From a checkpoint of a small transformer trained on Wikipedia.
Size: 12 layers, width 640, 8 heads of 64, MLP 2560 SwiGLU, vocabulary 32768, 117M parameters.
Architecture: no biases in attention or MLP, untied embeddings.
Training: a variant of SOAP for these matrices, 766M tokens.
Each number is 128 + 32 x the weight over its row's rms, rounded and kept within 0 to 255. Layers, rows and columns count from 0. The size above them is the row's rms in percent of the matrix's.

# layer 6 MLP down (transposed), 2560x640, rms 0.0328, rows 2046-2051, columns 0-79
size [102 100  97 100  99 103]
[[106 169 125 145 135 127 109 159 107  98 176 139  76 124 172 201 128 151 130 154 117  89  98  78  84 106  72 135  29  87 108  73 183 102 176 101 132 134 134 134 106 106 137 146 146 129 209  94 167 176 145 177 169  98 126 137  74 126 154 103 161 175 143 130  98 126 121 129 129  78  84 124  73 135 121 114 154 173 114 153]
 [195 134 102  87 141 180 141  92  72 113 199 145 118 147 153 177 110 119 117  63 106 146 109 142 184 152 200  97  57  90 139 186 165 182  98 108 112  95 177 121 194 117 105 152 185 133 142 124 140 178 127 109 183 150 111  89 240 134 161 109  92 127 162 142 187 151 149 126 165 145 158  92 139 125 187 209 126 106 121 129]
 [139 110 181  90 145 120 151 128 140 141 127  73 125 101 119 136  76  35 113 140 113 109 136 116 124 109 150 156 113  84  70 127 120 133 132 166 171 120 162 191 142  56 119 119 143 151  87 134 127 128 133 101  92 122 151  85 144  89  63 176 122 113 134 106 103 131 158  91 106 104 174 158 120 184 102 137 162 197 169 130]
 [146  86 198 140  90 145 142 110 109  67 136 105 144 138 173  53 135  96 140  91 135  99  64 153  88  67 101 145  93 174 129 117 155 173 143 148 117 132 209 110 121 125  68 138 144 155 130  87 112 154 145 131 151 122 112 163 155 115 188 167 176 146 117 122 116 113 120  59  96 186 151 125 197 112 136  96 171 101 125  99]
 [ 94  80 110 108  73  63 111  87 130 173  95 143 146 132 134 131 128 140 162 154 129 125 137 126  97 130 203 147 165 121 188 127 126 146 183 116 107  84 140  63 146 114 113  85  72 182 169 139 102  76 122 134 122 107 106 184 144 145 138 125 147 125 154 144 168 110 140 137 120 119 152 128 150 160 135 204 107 141 179 110]
 [126 147 116 137 140 118  46 103 139 110 115 121 146 145 167 129 134 101 114 164 140 151 128 103 141 132 137 141 125 139 104  97  60 125 137 192 157 135  75  85 146 120  52  60  76 181 110 110 126  59 107  99  94 145  98 106  79  53  76  70 132 118 148 119 114 120 173 140 173 111 102 130 188 110 160 119  97 129  93 125]]
# layer 6 MLP gate, 2560x640, rms 0.0434, rows 2047-2052, columns 0-79
size [103 105 100 102 100  97]
[[163 165 134 148  70 109  78 125  79  99 125 133 126 115 162 156 122 133 106 173 170 102 124 121 113 180 127 145 109 142 117 148 133 149 148 221 101 121 103 193 128 153 112 127 195 141 124  58 129  81 131 160 123 140 165 111 140 153 167 143 201 164 110 120 159 126  92 105 125 140 187 133 144 152 139 174 137 100  98  97]
 [118 107  67 148 153 172 102 146  77  60 109 196 128 150 127  84 129 121  36 120 120 144 166 118 101 165 115 105  92 122 139 123 172 106 142 132 112 123  65 114 112 155 135 139 182  85 213 125  88 142 116 114 228  65 210  99 151 152 152  97 129 122 124 130 157  31  83 146 143 125 169 102 107  97 131 149 109 113  99 145]
 [155 117 112 147 132 116 133  99  73 175 123  85  98 149 111  78 143  62 111 110 159 124 157 133 116 129 113 169 152  98 153 140 110 135 141  41 137 129 107 123 186 149 130  99 177  88 126 177 133 148 151  82 176 122 178  77 134 129 133  76 102 157 168  90 169 146  87 128 117 169 148 140 157 146  63 139 130 105 137 178]
 [165 134 102  94 149 125 138 160 183 115  73 181 194 140 154 126 111 109 126 208 112 130 122 117 148 112 153 148 150 167 195 131 149 149 126 131  65 131 154 206  68  58 154  97 115 108 171 149 148 117 138 145 101  91 183 144 141 114 152 129  99 150 124 131 129 113 172 124 113 143 146 151 117 153 154 124 117 151 105 119]
 [ 82 201 110 159 135 160 166 153 164 114 111 154 136  99 116 173 129 115 123 131 135 129  97  88 203 144  75 132 169 116  96  92  99 127  90 127 132 111 163 131 116  84 133 165 156 128 112 155 111 134 133 181 123 130  94 100 170 120  87 101 119 112  91 146 137  91 188 103  88 175 119 138  98 162 167 118  99 148 137 141]
 [219 160 147 123 119 138 159 129 122 111 115 151 127 135 142 170 117  96 111 148 140 155 131 105 137 155  98 144 119 119 167 144 109 110 129 138 207 103 173 127 128 130 180  78  48 139 103  98 129 150 170 158 128 156 130 132  98 150  77 110 198 102 136 110 162 103 131 121  64 116 102 168 120 143 148 147 143  95 149 163]]
# layer 6 MLP up, 2560x640, rms 0.0439, rows 2047-2051, columns 0-79
size [ 95  95  99  99 101]
[[126 137 142 137 110 142 167 107 135  60 164  94 150 138  59 107 156 187 134 116 110 102 162 146 124 124 138 104 146 120  98 114  92 174  95  96 201 123  86 130  61  85 165  99  78 106 130 152  36 123  89 131 135 199 165 209 178 146 153 137  78 189 154 114  95 117 104 128 110 130 144 135  88 106 129 120 125 162 149 128]
 [ 88 109 100 144 153 177 115 141  98  81  45  75 155 108  80 158  89 188  73 106 130 167 140 173 112 144  76 112 128  89 140 140 133 120 147 132 132 224 139 153  92 110  69 176 137 143 204 156 111 154 176 145 134 131  95 104 149 128 126 116 112 102 152  77 149 129 113 141 159 178 161 101 158 127 116 118 106 177 137 127]
 [135  61 125 111 142 167 107 149 116  65  79 119 152 119 156  89  78 173 119 132 115 169  89 115 122 190 124 104 131 158  76 160 122 106 132 107 124 135 149  98 147 164 122 142 125 153 157 136  72 138 168 141 170 104 174 113 167 130 156  92  95 116  72  86 132  94 122 154 124 123  63  78 102 118  91 129 129 230  64 116]
 [128 137 168  72 121 140  93 123 170 185 109 190  88 108 192 144 114  91 116 128 141 114  66 131 127 128  95  91 208 101  90 122 168 125  58 173 160 101 104  72 119 102 121 157 129 103 125 167  97 146 135 133  98 123 171  88 132 128  91 142 127 114  94 161 132 121  84 157 126 116  73 173 128 131 152 142 129  75 139 130]
 [ 76 115 107 106 162 113 116 137 141 131 148 126 150 178  99 193 123 128  88 134  69 130 160 167 159 118 110 172 147 166  71 125  58 175 124 135 161 164 111 141 100 202 116 136 110 101 119  97 126 112 140 161  91 147 133 152 124 109 113  99 145 112 148 157 144  70 135 123 162  56 195 166  97 158  99 133 179 168 134 102]]